config.yaml
n_layer: 11
activation: "tanh_gelu"
norm_eps: 1e-05
qk_norm: false
init: "normal"
lr_mult_up: 0.613
beta1: 0.95
beta2: 0.99
final_lr_fraction: 0.1
batch_tokens: 16384
train_tokens: 215300000
steps: 13141
Each number is 128 + 24 x the weight over its row's rms, rounded and kept within 0 to 255. Layers, rows and columns count from 0. The size above them is the row's rms in percent of the matrix's.

# layer 3 MLP down (transposed), 384x192, rms 0.0734, rows 334-351, columns 0-191
size [134  65  74 102 116  95 101  90  69 106 108 103 101 111 102 110 106 100]
[[161 139  81 136 152 131 187 129 124 147 138 157 121 132 105 146 119 125 132 157 110 118  88 115 177 112 160 138 110 109 125  52 119  99 133 134 137 126 160 118  98 151 117 172 104 123 174 102 174 149  97 137 165 129 116 132 127 149 204  97 125 143 153 116 149 166 150 175 145 131 146 130 139 117 142 108 102 139 115 139 162 172 120 156 147  86 133 144 127 121 141 146 147  93 115 120  74 134  92 113 141 130 147 144 104 139 142 122 126 156 130 138 118 129 124 139 151 144 163 116 146 125 118 118 154 104 117 111 163 106 101 136 118 117 136 134 104 147 116  86 123 109 119  99 187 113 110  60 157 126 143 112 122 133 123 107 166  94  94  97 182 150 160 121 118 117 125 173 107 125 119 118 111 122 144 148 100 160 117 148 128 152 141 123 138 108  96 105 108 128 147  93]
 [144 130  93 130 148 144 159 114  78 123 170 110 113  98 155 126 115 123 140 149  82 117  59 164  83 159 143  94 148 126 142 125  81 112 120 118 149 121  99 108 132  78 162 139 156 108 101 114 140 139 106  90 130 161 137 141 119 164 104 134 138  98 139 182  94 106 124 131 115 113 135 104 153 110 159 103 139 143 133 139 112 128 125  91 127 115 127 129  74 114 166 154 151 139  94 138 119 133 127 120 151 134  90 144 120 119 134  57 121 116 146 151 150 111 128 120 105 101 139 157 111 133 122  93 115 154 138 142  89 122 155 120 156 156  97 158 126 131 119  98 143 152 170 147  90 126 156 139 135 145 113 149  93  89 109 134 100 100  95 154 158 144 133 144 180 146 151 160 175 164  90 150 107 140  99 118 130 110  92 113 153 145 146 112 114 108 140 147 126 118 113 111]
 [140 118 115 146  89 140 155  98  81 113 109 121 159 129 112 110 131 120 156 151 111 123 107 146 111 181 158 120 161 115 155 141 124 121 159 147  63 118 119 122 116 116 151  93 161 103 127 153 111 111 114 149 116 114 187  70 124 126 148 103 132 127 151 127 157 115 114 108 112  98 130 107 106 111 146 138 108 117 137 117 123 117 126 140 129 158 175 162 129 137 116 159  92 179 122  89  81 157 131 113 121 142 147 141 101 165 124  82 102 150 144 176 135 188 152 119 116 117 133 157 138 148 119 128 130 143 122 113  90  99 154 102 108 127 140 128  84 147 158 148 136 144 144 143  99 144 146 125 134 141 154  95 101 137 140  97  99 135  98 122 124 125 130  94 119 127 153 153 139 165 129 139 107 136  91 105 129 138 101 180 164 182 170  97 131 120 127 104  90 121 153 183]
 [141 124 113 167 106 129 140  83 127 116 164 103 105 152 142 136 142 145 123 116 124 116 160 140 123 130 148 110 131 154  89 146  80 142 141 115 110 133 141 122 121  94 156 156 120 114 142 166 128 112 140 133 139 133 175 161 171 129  97  77 143 135 101 105 117 142 131 116 115 121 143 126 153 149 147 174 154 126 121 143  98 151  97 131 130 138 133 132 146 132 125 109 163 140 133 127 116 147 150  82 155 157 127 100 111 109  67 134 108 119 146  93 130 128 128 137  63 145 106 161 139 106 135 118 151 132 106 127 135 116 125 133 142  60 149  97 111  85  76 133 100 177 118 116  91 173 116 147 130 113 138 155 121 130 106 136 145 102 149 145 111 115  82 150 159 184  98 173 101  78 123 142 156 150 186  84 138 117 158 133 103 108 141 148 118 129 107 118  86  99 127 151]
 [115 108 171 107 169 144 110 173 110  82 146 114 151 152 121 107  95 114 110  92 146 115 149 138 118 186 120  98 141 157 122  96 137 111 123 143 107 137 145 123 196  95  79 117 106 127 108 173 116 143 166 152  94 139 133 130 108  82  80 195 118  93 145 112 187 137 108 133 123 108 157 137 127  94 132 126 130 157 110 126  94 178 156 145 174 103 130 147 139 126 122 144  96 128 102 132 100 155 152 161 161 119 148 122 116 151 148 117  96 149 159 125 122 142 128 102 141 124 111 131  96 132 136 134 117 127  80 112 137 110 158 104 137 115 131 128 130 137 104 150 118 118 117 131 140 121 142 140 172  97 112 101 104 152 125  66 120  90 151 146 153 144 142 112 114 168 109 146 130 103 158 138 134 133 165  85 117 130 125 132 117 152 150 111  95 100 131 127 135 102  92 141]
 [128 104 132 129 123  99  76 127 144 118 159 127 152 124 118 153  99 119 144  97 137 144 146 103 147 112 125 175  98 109 146 109 146 135 152 167 128 106 135 143 119  93 166 121 111 128 113 136 118 162 126 173 152 164 162 111 153  98 133 159 105 108 145  93 148 128 138 142 154 119 135 127 120 137  95 132 121  96 122 154 101 128 111 136 108 105 153 174 129 149  90  87 126 153 122 137  91 135 122 108 139 141 136 114 152 143  97 177 130 105 130 112 127 140 126 131 132 142 121 170 125 151 113 133 100 123 108 113 179 117 134 121 121  98 146  99 149 152 141  97 124  96 133 110 119 138  75 106  92  75 129 126 126 138 164 151 140 153 143 132  79  90 129 108 175 113 128 140 131 174 149 118 120 160 167 148 132 130  85 204 184 128 148 136 103 182  96 123 115 121 196 121]
 [146  99 158 144 113 127 169 102 180  93 130 118 101 111 135 112  76 115 147 119 149 111 110 108 131 148 135 155 134 149 103 131 124 112 141 146 170 100  94 145 174 198 112 153 119 120 103 128 127  83 145 191 119 155 153 142 131 142 145 119 164 145 159 111 119 108 150 149 134 130 114  92 123 135 120 106 101  93 140 138 136 138 148 148 139 137 139 137 139 144 155 119 163  98 125 127  97 114 117 111 130 138  93 162 107 114 122 103 147 107 153 115 101 187 112 142  92 137 151 144 128 130 124 129 111 140 137 116 152 159 112 174 119 147 127 104  70 151 167 151  79 128 176 149 167 132 120 123 129 121 126  99 130 129 145 100 155 130 113 143 155 140 138 110 121 133 153 124 132 154 135 111 115 131 115 160 118 121 114 162 148 113 202  97 118  97 145  55  76 120 140 138]
 [131  90 139 133 140  96 134 148 107 116 152 119 138 162 106 104 124 111 187 151 115 101 152  98  88 133 160 163 100  82 162 169 133  94 113 117  91 138 119  87 166 132 177 144 159 114 101 107  98  94 128 136  85 139 173 123 169 120 161 100 113 126 149 146 147 132  91 117 111 139 157  99  82 129 142 105 116 145 138  67 170 115 146 123 140 118 140 140 125 108 135 177  85 136 134  93 131 133 121 158 106 141 114 164 108 167 142 109 114  96 140 171 130 141 157 134 164 132 180 152 125 150 148 141 110 162 102 126 142 105 160 119  93 172 125 128 116 149 107 141  98 132 120 129 103 108 145 128 120 132 132 132  99 139 155 149 103 154 105 173 157 152  93 146 113 142 141 117 152 140 124 127 107 145  95 134 125 115 149 125 131 151 177 110 131 152 114 162 111 139 156 138]
 [124 141 108 143 139 110 139 131 146 125  98 109 126 137 116 142 118 111 149 136 130 155 122 102 156 138 145 134 123 116 138 175 158 123  94 161  95 134 153  98 125 121 136 106 117 196  96 101 102 152  92 137  69 122 112 172 125  90 123 122 167 125 142 138 114 133 110 126 172 118 116  96 105 130 121 135 144 148 118 111 151 140 144 128 122  75 150 106  82 154 160 113 109 114 147  89 107 118 112 127 115 130 163 143 129 140 137 168 110 131 117 144 152 108 165 137 154 112 123 115  99 144 153 172 118 158 122  99 138 158  80 130 108  89 113 116 140 100  93 126 159 138 152 111 159 177 104 148 103  98  75 194 133 141 145 111 137 156 154 129 113 131 130  94 167 179 159 188 112 114 113 101 123 138 131 114 141 147  74 148 163 140 155 124 139 141 119 118 112 138 168 104]
 [101 152 182 112 133 181 139  82  94 136 166 127 103 112 128 165  98 139 123 106 137 131 118 116 127 144 139 102 143  74 126 173 142 117 123 138 142  94 150 151 151 158 126 159 123 138 108 131  97  76 144 128  71 167 128 123 110 123 113 119 110 136 128 131 120 149 127  91 169 172 135 119 161 147 114 124 101 133 138 123  92 118 130 112 153 146  80 103 205 140 177 187 120 130 156 137 113 121 131 107 152 134 137 128 145 192 111 139  98 125 151 175 104 193 134 125 140 126 139 113 170 121 149 123 146 151  97  89 114 135 116 127 130 100 130 105 102 143  74 132 124 122 116 114 134 116 137 125 103 155 121 138 125 115 147 125 146 132 102 113 158 170  94 104 142 145 154 132 166  87 139 119 142 123  84 146 145 111 129 106 137 115 173 117 132 135 124 116 122 110 139 110]
 [121 157 153 161 107 119  95 170 120 131 127 123 146 132 135 156 111  96 113 177 136 124  83 119 130 140 137 101  65 106 101  81 141 137 136 136 178 150 138 130  91 162 165 182 154 162 121 174 125 122 112 120  93 174 159 147 126  89 144 133  96 137  93 129 123 140 167 134 118 137 162 145 114 122 114 130 117 123 132 131 101  87 116 134 119 115 112 137  78 179 143 140 136 124 139 105  80 117 106 147 100 130  99 110 130 149 126 142 147 143 140 131 111 113 154  90 112 127 113 145 135 117 130 132 152 137 134 108 162 144 110 102 110  88 130 107 106 149 112 120 159 156 154 116 138 136 138 118 112 142 165 132 103 148 170 105 148  82 138 107 154 110 122 115 140 139 172 143 129 141 115 143 116 149  98  58 124  76 130 158 174 130 168  67 117 123 128 125 142 162 108 120]
 [126 118 118 147 163  80 111 176  75 131 112 133 153  86 116 122 210 150 144 135 138 119 136 115 149 123 135 107 111 110 139 126 122 130 165 135 156 112 116 124 161 182 137 123 103 119  78 170  90 106 135 139 142 118 123 101 105  97 143 167 161 111 110 135 127 183 141 105 139 109 118 156 103 126 136 152 133 127 141 117 114 155 160 140 123  79  64  98 137 113  85 141 124 113 113 145 132 112  93  88 131 104 118 136 137 121 118 141 130  92 131 124 117 140 106 111 161 124 130 142 114 104 120 134 107 126 166 110 164 144 119  82 117 152 145 150 158  91 136 113  97  82 133 108 159 127 151 105 104 162 141 117 127 116 120 102 146 133 101 119 119  98 154 165 151 121 106 133  95 129 118 156 136  94 131  98 128  85 113 151 149 125 192 122 123 111  98 143  94 175 146 112]
 [125 168 133 118  70 121 107  80 120 144  98 166 132 146 120 138 117 181 103 123 114 115  86 123 158 121 137 110 114 124 124 107  97 141 150 117 121 136 123 116 161 120 138 124 113 224 121 139 153 111 117 126 141 113 156 121 132 144 124 174 125 109 134 110 104 145 173  81 106 129 134 119 177 121 156 142 151 110 138 137 119 139 135 113 107  90 117 140 144 101  73 147 129 113 144 123 108 165 170 138 148 127 115 130 116  92 130 127 108 119 131 136 147  87 126 131 119 128 139 114 162 125 117 114 154 108 125 147 149 119 102 101 116 123 170 112 132 122 138 149 140 124 131 112 127 116 135 139 152 115 125 255  54  90 138 156 112 140 103 133 136 117 125 141 121 150 149 127 125 119 127 157 173 127 128  99 138 118 128  87 146 116 118 101 114 168 120 144 136 160 115 107]
 [143 173 148 183 103 130 116 108  93 152 105 161 147 100 134  96 144  87 131 101 157 124 146 113 110 134 124 107 135 123  99 120 132 129 135 142 130 176 144 123 131 108  85 138 129 135 117 161 122 119 113 121 159 148  73 148 148 112 152 116 121 103 110  90 139 127  66 122 135 184 140 158 125  91 125 107 154 140 146 106  88 143 135 126 114 134 152 107 129 167  94  94 129 111 141 137  96 146 125 163 119 139 108 130  89 109 137 132 131 112 128 163 138  85 172 145 114 114 147 141 184 139 160 132 132 102 131 123 165 137 129 121 128 119  90 139 137 110 128 116 144 138 141  99 116 122 120 106 116 137  88  83 161 203 144 150 157 138 189 128 155 189 156 139 158 135 155 140 112 104 123 117 150 137 150 115 141 127 133 108 151 121 141  83  96 164 140 106  84 151 102 112]
 [147 166 125 156 128 101 125 127 136 138 123 177  99  74 138 108 124  94 102 105 159 131 159 123 145 181 126 108 135 103 174 140  91 137  99 122  89 149 171 109 104 147 122 142 130 104  95  90 153 149 130 124 123 174 177 129 174  90 154 157 102 154 100 132  68 129 138 127 110 112 140 117 119 120  99 123 145 120 126 131 108 140  95 152 129 149 125 137 140 177 118 112  94 116 133 131 131 135  89 150 123 153 120 118 148  91 112 121 130 114 112 125 131 149 156 113 133 124 133 139 156 131 137  99 126 142 106 133 164 135 117  51  84 114 151 139 147 157  82 114 114 109 127 166 132 133 128 127 150 162 145 210 154 136 126 150 139 151 109 159 117  78 102 120  99 122 100 132 134 136  98 109 163 111 117 107 121 112 112 122 159 110 182 111 137 150 117 124 114 139 130  93]
 [107 109 119  99 113 138 135 144 125 110 150 126 128 136  74 123 114 133 161 147 137  96 109  85 136 136 198 129 123 152 147 131 123 187 142 108 136 124 131 119 107 141 140 122 129 153 118 117 124 118 142 123 135 112  96 134 125 102 148 115 124  91 125  83 122 132 125 118 129 110 138 126 124 133 132 155 108  89 123  97 127  94 152 155 109 111 139 140 141 111 127 102  97 138 196 154 160 197 118 123 177 113 100 135 131 131 120 108  74 122 137 120 172 125 148 150 149  93 141 108 139 142  96 121 128 133 125 145 121 162 112 125 127 115 117 101 114 128 115 111 145 111 145 104 119  99 152 108 136 122 153 173 125 120 156 140 175 143 131 135 138 115 135 113 115 165 130 133 115 146 119 147 130  99 138 117 178  63 149 119 174 143  17 140  93 151 198 145 144 126 133 118]
 [133  73 139 128 130 181 112 153  87 129 107 111  87 160 138 112 144 126 124 132 159 125 133 131 103 157  93 124 181 110  89 116 154 139 185 100 135 103 110 104 169 119 121 136 125 116 146 122 142 148 138 116 129 114  79 116 147 109 148 117  80 132 136 114 147 147  87 130 141 113 175 134 122  94 131 113 159 135 115  78 141 127 119 148 124 131  95 126 143 140 113  96 141 115 123 135  98 132 166 190 133 116 129 147 169 142 135 123 122 136 143 139 127 149 142 162 120 104 159 135 101 126 150 116 149 122 137 121 167 104 120 141 130 125 144 102 133 141 141 145 167 103 154 168 105 158 132 135 118 161 167  49 106 110 141 129 121 130 135 101 149 138 143 125  87 160 156 109  65 115 142 147 119 134 125 116 118 112 130  96 130 105 224 165 144 129 124  95 143 146 106 135]
 [181 120 131 134 156 156 176 102  64 136 136 101 151 117 136  59 123 134 138 153 137 134 110 102 130 161 139 117 136 142 147 141  81 157 118 121  87 139 158 130 122 176 148  96 176 139 116 143  81 117 154 142 111 113 113 157 121 152 128 129 159 133  86 130 131  93 133 100 160 148 106 132 152 112  85  91 123 136 146  94 137 129 179 106 113 146 138 137 131 117 142 121 128 160 137 124 140 128 137 133 112 131  99 119  88  99  95 103 101 144 108 133 155 134 161 108 109 106 145 172 131 124 163 132 112 117  88 121 145 109 125 138  81 138 133 100 142 159 134 146 145 101 141 145 119 144 111 165 123 122 113 104 129 121 107 124 119 143  53 146 113 131 132 118 126 143 185 118 135 138 140 159 122 116 125 144 132 127 201  77 137 108 187 110 153 116 111 118 148 113 106  96]]
# layer 3 MLP up, 384x192, rms 0.0592, rows 335-352, columns 0-191
size [ 62  70 114 120  83  94  76  73 112 100 114 109 109 103  93 115  93  86]
[[ 95 122 173 124 105 118 108 140 166 114  94 129 136 142 101 145 152 139 132 109 150 118 151  97 149  91 114 166 126 143 101 126 181 159 134 133 124 128 128 148 122 183 102 124  91 145 162 144 125 122 131 166 120  95 121 102 129  99 128 129 105 156 140  59 149 145 119 117 131 149 116 180 117 142  94 175 132 108 138 121 138 123 132 153 113 134 176 133 166 144  80 103 112 137 160 112 140 125 133 123  94 111 163  97 139 145 125 200 138 128 114 119 104 138 120 153 140 166 126  90 144 120 123 151 155 106 109 126 147 146  75 139 101 109 157 109 149 123 132 175 100 129 109 112 187 131 110 121 114  84 118 107 158 161 162 123 140 143 158 111  90 111 115 106  80 112 113  99  86 105 159 105 142 118 165 136 123 154 164 146 104 121 118 135 150 144 115  95 117 134 145 137]
 [109 140 138 110 146 136  85 152 155 127 124 155 110 120 139 154 137 147  91 128 122 139 166  94 129  74 103 124 101 144  89 137 165 143 124  95 180 145 110 137 128 149  97 173  97 134 140 112 149 124 147 111 151 144 110 163 147 146  96 129 104 128 124 132 100 148 142 135 120 134 126 157 137 139 109 126 131 128  91 128 132 133 102 100 112 110  91  96 131 125 138 123 182 100 122 175 152  85 143 134 124 102 110 128 142  87 137 182 147 128 120 103 126  75 102 138 138 140 117 112 118 120 149 122 118  96 138 149 159 168 102 150 147 127  91 117 166 103  98 139 131 116 104 106 158 130 138 105 136 116  81 122 149 119 113 180 153 108 140 127 136 145 114 171 132 113 102 102 109  88 140 109 139 105 162 136 118 124 153  86  86  83 109 168 133 131 112 150 186 122  72  69]
 [145 147 129 113 104 121 105 152 148 116  98 147 156  85 102 145  77 177 164 134 107 149 121 110 145 153 114 114 112 127 139  87 141  99 142 133 124 126  74 153 125 166 152 137 122 148 128 116  92 157 106 101 113 172 141 128  78 158 139 127 121 183 110 136 151 129 174 113 143 103 125 119  79 132 141 119  64 129 164  99 162 100 155 137 108 116  85 114 128 121 131 168 112 162 123 142 140 109 140  99 123  91 128 148 175 122 158 111 145 165 140 112 114 133 105 135 165  77 125  94 126 106 113 116  71 131 168 114 105 143 157 113 118 156 110 129 134 168 148 152 131 130 136 135 151 122 146 156 124 135  94 132 132 130 147 161 146 158 133  96 111 110 123 107 129  75 169  86 149 185 121 105 100 121 124 132 118 131  95 120 152 153 139 105 123 136 119 126 159 142 131 118]
 [110 139  66 134 137 141 133  96 120 190 137 118 131 179 122 131 163 128  98 156 123 139 105 146 142  90 147 119 109 128 117 128 129 124 145 108 155 135 155 109  84 124 154 123 147 129 121 100 171  72 146 130 146  72 138 137 111 161 126  91 137 141 137 141 121 116 155 126 150 167 133 154 158 156 133 138 124 110 122 130 138 105 127 110 109 158 138 128 121 138 150 110 178 140 147 113 121 122 150 143 127 110 106 124 119 140 140 151 147 120  87 124  73  98 110 136 169 170 119 147 184 126  94 156 163 126 150 140 153 149 101 171 132 144 101 116 202 128 140 144 117 150 117  95 161 108 135 143  80 131 126  95 147 115 132 158 118 144  92 138 135 116  96 181 146  97 107 115  98 121  95 163 108 110  97 172 149 159 120 118 129 111 123 154 151 132 115 125 119 166 181 129]
 [100 169 127 145 125 155 182 130 108 144  72 120 111 146 128 122 159 125 105 151 118 118 134 130  84 129 125  90 151 151 114 135 119 104 113  94 121 151 135 125 133 147  95 149 140 144 137 126 125  85 152  96 108  93 126 157  88 158 114  72 131 138 127 159 115 120 116 124 135 141  98 133 145 113 162 113 123 165 116 116 141 115 145 140 139 151 129  88 141 121 173 171 132 122 152 147 137 114 162 158 124 146 130 132 104 102 181  85 120 159 128 149 118 122 139 146 121 114 154  94 144 100 125 130 142 116 131 149  93 123 158 115 121 147  99 145  97 111 113 156 125 171 139 160 114 121 188 149 157 161 122 134 125 126 100 123 128 114 111 115 176 173 116 115  85 142 151  98 128  90  99 125 121  99  94 128 117 120 173  71  72 143 126 118 166  83 151 119 128 125  62 144]
 [105 168 129 116 137 123  95 156  73 156 109 174 154 153 112 143 185 163 116 117 103 139 134 173 135  99 108 139 143 132 165 149 127 147 116 105  77 146 157  96  83  77 129 120 164 107 135 141 144 151 112  55 115 113 137  85  99 137 121 117  64 103 105 130 116 135 123 118 118 140 118 164 134 108 129 162 160 192 117 134 131 101  91  84 116 116 117 119 127 111 138 115  89 155 127 151 148 147 123  93 132 100 145 110 142 148 126 179 124 152 127 126 155  91 161 144 155 116 105 115 123 128 148 128 147 123 110 134 116 107 139  92 141 107 128 152 151 127 103 117 157 127  80 122  98 129 152 134 141 132 109 105 146 136  93 140 113 141 148  97 118 114 104 152 117 119  97 123 126 133 138 136 120 119 148  96 128 142 124  86 124 140 116 129 152 112  91 191 167 126  98 102]
 [116 162 117 113 116 161 120 101 139 129 111 140 125  84 158 157 132 143  57 121 116 158 121 143 133 128  98  92 153 178 109  97 142 175 152 108 162 119 135 171  78 131  65 118  92 130 146 156 146 147 126 129 168 108  84 139  87 130  90 138 144 127 125 120 108 116 143 143 139 119  88 158 157 130 132 135 145 113  72 163  86 134 110 120 129 137 124 115 126 136 133 107 175 141  99 150 125 121 146 106 145 100 148 103 141 110 127 139 148 155 117  91 139 106  92 135  82 126  93  92 121  87 107 110 146  81 126 150 107 155  85 122 165  95 108 125 142 109 139 127 156 120 152 121 152 147 124 112 135 131 114 106 144 128 111 127 130 108 150  93  93 134 172 106 130  99 103 157 105 113 152 130 159 100 168 118 138 138 117 137 115  99 102 133 140 102 123  86 156 119  84 109]
 [146  95 124 109 141  99 131 151  83  59  82 127 164 116 120 144 162 152 140 147 135 126 115 151 144 111 116 120 159 133 130 114 118 154 177 104 185 161 137 120 130 130  98 145 138 154 124 136 101  86 113 133 170 142 208 146  84 143 105 129 114 112  91 103 165 143 124 143 117 131  93 135 105 133  94 136 130 112 121 163 135  97 133 150 125 134 109 152 151 130 140 133 178 107  94 175 125 158 114 144 144 132 109 106 141 116 147 130 104 146 119 140 126  77 135 125 135 147 127 162 132 129  93 131 143 116 140 144 134 107 145 141 166 124 121 112 133 104 151 134 124 168 125 147 104 134 125 150 120 136 158  85 154 151 157 144 147  75 145 150 104 110 149 162  92 133 127 126 143 124  90 134 111 114 171 121 150 123 133 105 128 134 231 161 147 124 137 139 124 115 126 154]
 [103 100 133 159 124 100 125 160 180 113 111 148 117 132 124 129 168 106  95 140 166 123 115 104 140  73 155 143 139 186 115 118  98 125 130 125 147 189  79 156  98 120  81 145 123 161 146 108 117 157 141 158 174  81 135 166 125  91 149 156 150 117  88 119 117 121 113 158  88 116 122 156  67 117 116  87 164 105 133 152 135 164 119 146 129 140 179 151  62 108 136 121 141 147 107 128 150  99 134 154 113 129 117 158 144 119 117 144 126 143 122 117 128 144 148 119 139 124 130 143 120 156 128 132 100 111 164 177 116 133  76 143 124 132 110 157 114  86 134 128 138 151 142 110 112 109 125 136 173 116 138 133 117 181 126  92 117 134 114 102 116 126 153 151 135 151 130 119  71 138  92 110 134 153 157 117 140 117 108 142 122 156 152 150 155 124 122 127  97 126 120 121]
 [ 93 119 122  81 138 147 130 102 150 133 138 111 121 150 121 115 111 153 140  96  99 146 184 132 140 137 119 157 146 171 145 165 137 128 129 104  80 125 127 130 137  85  95  78  99 111 128 124 147 143 149 151 147 105 110  96  87 170 134  92 116 101 172 135 147 103 106 119 160 142  95 120 140 113 130 130 161 163  95 140 143 136 100 115 127 130 167 123 168  74 122 118 131 125 130 140 148 134 162 132 149 102 139 138 139 154 138 113 114 120 114 126 127 141  99 183 137 135 152 113 113 138  93 143 131 123 103 154  98 134 143 125 141 142  95 117 120 122 136 114  83 132 121 135 131 158 148 127 134  93  82 107 152 109  92 175  93 166 106 121 133 147 120 152 119  92  96 123 131  98 145 119 148 118 154 215 130 187 120  89  72 142 113 156 152 133 103 114 137  96 147 134]
 [118 144 135 121 116 158 169 118 167 142 128 151 134 131 116 206  87 133 117 128 106 151 128 146 111 107 119 109 102 139 109 134 160 144 111 132 115 108 132 145  96  81  80 136 128 113 163  94 124 168 125 143 127 111 136 114  95 169  64  89  97 160 100 114 172  95 108 126 159 155 129  73 145 145 143 122 142 134 134 109 117 149  78 117 177 111 124 140 144  82 162 123 116 137 138 120 100 131 160 134 111 117 148 122 133 172 149 100  98 183 142 115 102 113 150 149  94 121 125 104 142 140 120 158 136  84  98 139  69 118 131 156 111 103 144 146 123 147 102 135 150 148 137 112  98 143 115 112 116  96  98 106 128 138 160 140  95 160 144 102 108 145 118 131  95  97 119 146 138 143  94 136 109 136 110  89 159 156 143  81 126 128 128 113 138 107 143 113 149 107 149 157]
 [114 129 140 124 109 153 108 117 157 141 104 123 164 144 105 157  93 145 149 120 127 143 159 126  92 143 102 100  71 114 166 113 115 158 121  98 131 102 133 141  89 158 115 117 101 157 125 107 172 117 104 118 167 125 157  90 105 116  58 158 108 150 144 139 124 110 161 113 117  97 116 157 130 128 130 131 116 140 141 165 101 138 130 151 141  96 134 140  80 120 123 146 149 113 117 150  90 143 168 119 152 101 159  70 149 145 129 118 133 147 120 132 152 134  80 153 115 134 118  95 102  95 110 111 111 124 141 150 122 146 121 161 139 128  85 113 203  92  93 129 136 142 132 143 104 107 129 138  94 128 123 135 118  95 106 156 136 147 101 112  58 154 105 116 129 134 116  88 137 150  92 144 137 108 154 152 140 130 106  73 116  95 156 124 145 141 117 133 116 108 138 180]
 [112  74 115 106 108 125 112 159 126 104 164  75 109 153 107 179 148 123 130 145 129 124 103 148 124 134 119 141 101 143 120 133 103 134 106 112  95  85 124 130 119 196 176 143 114 113 131 106 111 138 138 109 142 115 129  88 104 176 150 157 150 148 157 153 135 147 168 136 130 128 130 131 130 148 110 143  69 135 110 130 141  96 118 138 155 114  88 190 142 111 170 136 125 137 144 134 110 100 113 139 116 108 115 123 151 116 160 126 157 128 128 117 108 187  98 144 130 139 133 121 101  98 117 101 147 146 151 121  91 175 117 142 162 137 133 107 135 120 124 104 102 160 135 115 170 173 123 107 143 133 107 105 117  80 121 122 119 161  90 135  91  80  84 113 114 109 116 161 133 163 117 133 127 127 144 138 127 132 135 174  93 175 141 113 152 124  85 145 159  85 143 118]
 [125  96 126  89  82 160  96 115 127 147 108  68 142 169 106 149 102 164 162 163 126 138  68 149 128 131 129 181 127 124 106 118 184 115 144  95  99  91 114 110 152 100 134 121 118 133 149 156 129 101 122 121 140  91 104 116  83 155 111  74 143 131 148 126 145 108 112 110 159 163 110 126 150 108 148 150 124 158  93  94 142  80 140 128 145 112 160  88 124  92 120 143 169  95 133 119 142 129 141  95 143 114 150 138  97 114 159 113 134 158 161 141  97 133 106 146 113 133 103 113 136 119 131 145 156 118 154 122 129 127 101 200 135 123 121 119 106 145 135 119 115 140 138  60 148 144 157 129 106 109  90 147 145  90 130 126  81 148 122  85 131 107 143 134 133 137 156 133 118 122 120 105  94 159 122 146 144 149 141 134  88 112 144 112 115 124 128 167 134 144 111 154]
 [123 133 136 166 132 108 132 116 120 139 101 119 122 124 189 148 140  92 125  97 109 145 118 157 132 125  81 134 143 112  92 121 143  91  84 200 110 134 133 133 128 132 134  93 125 142 133 151 124 127 121 138 111 116 120 142 151 120 122 129 142 135 150 215 138 132 135 111 136 129 130  99 139 121 130 110 142 172 146 141 122 145 136  99 145 133 119 109 128 147 124 142 143 120  99 102 119  34 106 124  61 156 153 123 116 136 105 136 179 126 135 128 120 131 141  94 102 169 134 184 105 151 162 128 127 126 113  76 129  91 158 107 116 132 151 159 151 139 127 137 105 118 102 149 135 189  80 107 112 132  88 146 114 148  88 103 109 107 130 103 142 135 115 137 150 124 134 128 126 120 128 136 129 168 122 109  96 159 143 136  95 120  83 116 150 113  76 123 100 141 151 101]
 [ 77  86 144 115 111 111  92 154 153  95 116 139 150 107 146 125  99 118 120 142 135 163 187 150 177 144 156 130  98 129 158 118 171 114 134 129 124 130 135 102 110 134  49 128 140 134 140  87 127 174 123 100 125 129 137 136 130 133  86 146  93 131 113 146 130 119  96 131 105  98  85 126  92 126 149 108 143 155 133 174 179 150 100 168 131 134 128 149 109  99 147  75 162 141 143 150 109 145 151  98 113 132 136 121 124 127 124 145 130 146 118 148 126  68 122 100 146 152 132 112 112 130 180 151  95 131 155 129 104 148 100 143 126 143 135 139 163  98  94 130 130 159 160 125  85 108 127 138 120 124 133 111 125 112 160 146  95 119  98 111 137 107 148 113  99  78  83 107 137 149 153 109 146 120 130 139 101 119  89 112  94 130 159 124 166 122 133 139 159 113 106 173]
 [100 126 109 108 107 125  75 156 200 119 113 170 121 142 128 196 144 111 122 112 119 147 165 144 120  99 135 111 116 131  98 129 179 118 141 113 165 104  90 120 112 106 114 168  84 125 148 131 173 140  89 131 124 112 121  96 141 116 117 112 100 122 192 138 101 157 114 126  73 110 147 119  84 122 154 177 114  95 127 177  98 130  74 147 121 123 130 108 122 124 109 144 131  99  96 137 137 125 113 108 156 128 155 134 168 145 165 171 160 113 139 139 109  88 106 133 132 160 108  98 128 146  95 100 170 156 130 113  98 171 117 110 152 138 131 140 137 115 145 113 125 160 125 131 160 127 137  84 134 133 120 109 119 118 124 147 131 111 185 112 125 129 124 144 125 102  89 153 126 129 122 142 157 124 144 132 146 138  69 145 110 142 124 138 107 122 129 127  97 130 127 152]
 [ 84 123 136 127  99 106  35 147 129 119  92 180  99 125 108 162  97 141 145 128 124 168 159 118 118  68 143 143 140 112  99 110 183 163 123 101 181 156 128 157 115  90  99 142 103 136 152 150 164 126 143 146 125 124 126 148 119  86 103 135 104 171 167 100 139 129  91  97 125 149 122 129 121 111 130 163 118 127 108 169 109 118 108 162 114 121 120 107 144 135 135 112 159 133 153 134 125 127 137 103 125 104 158 144 152 143 116 152 126 136 133  95 116  91 112 118 119 155 120 140  97 131 155 129 175 145 124 120 128 136  90 139  92 120  65 124 140 124 147 129 112 137 130  91 178 161 143  98  95  70  80 130 133 135 146 114 126 127 171 135 126  89 134 152 114 110 119 118 150 116 169 146 134 111 146 107 129 128  97 111 153 137 135 115 142 100 120 154 139 125 137 104]]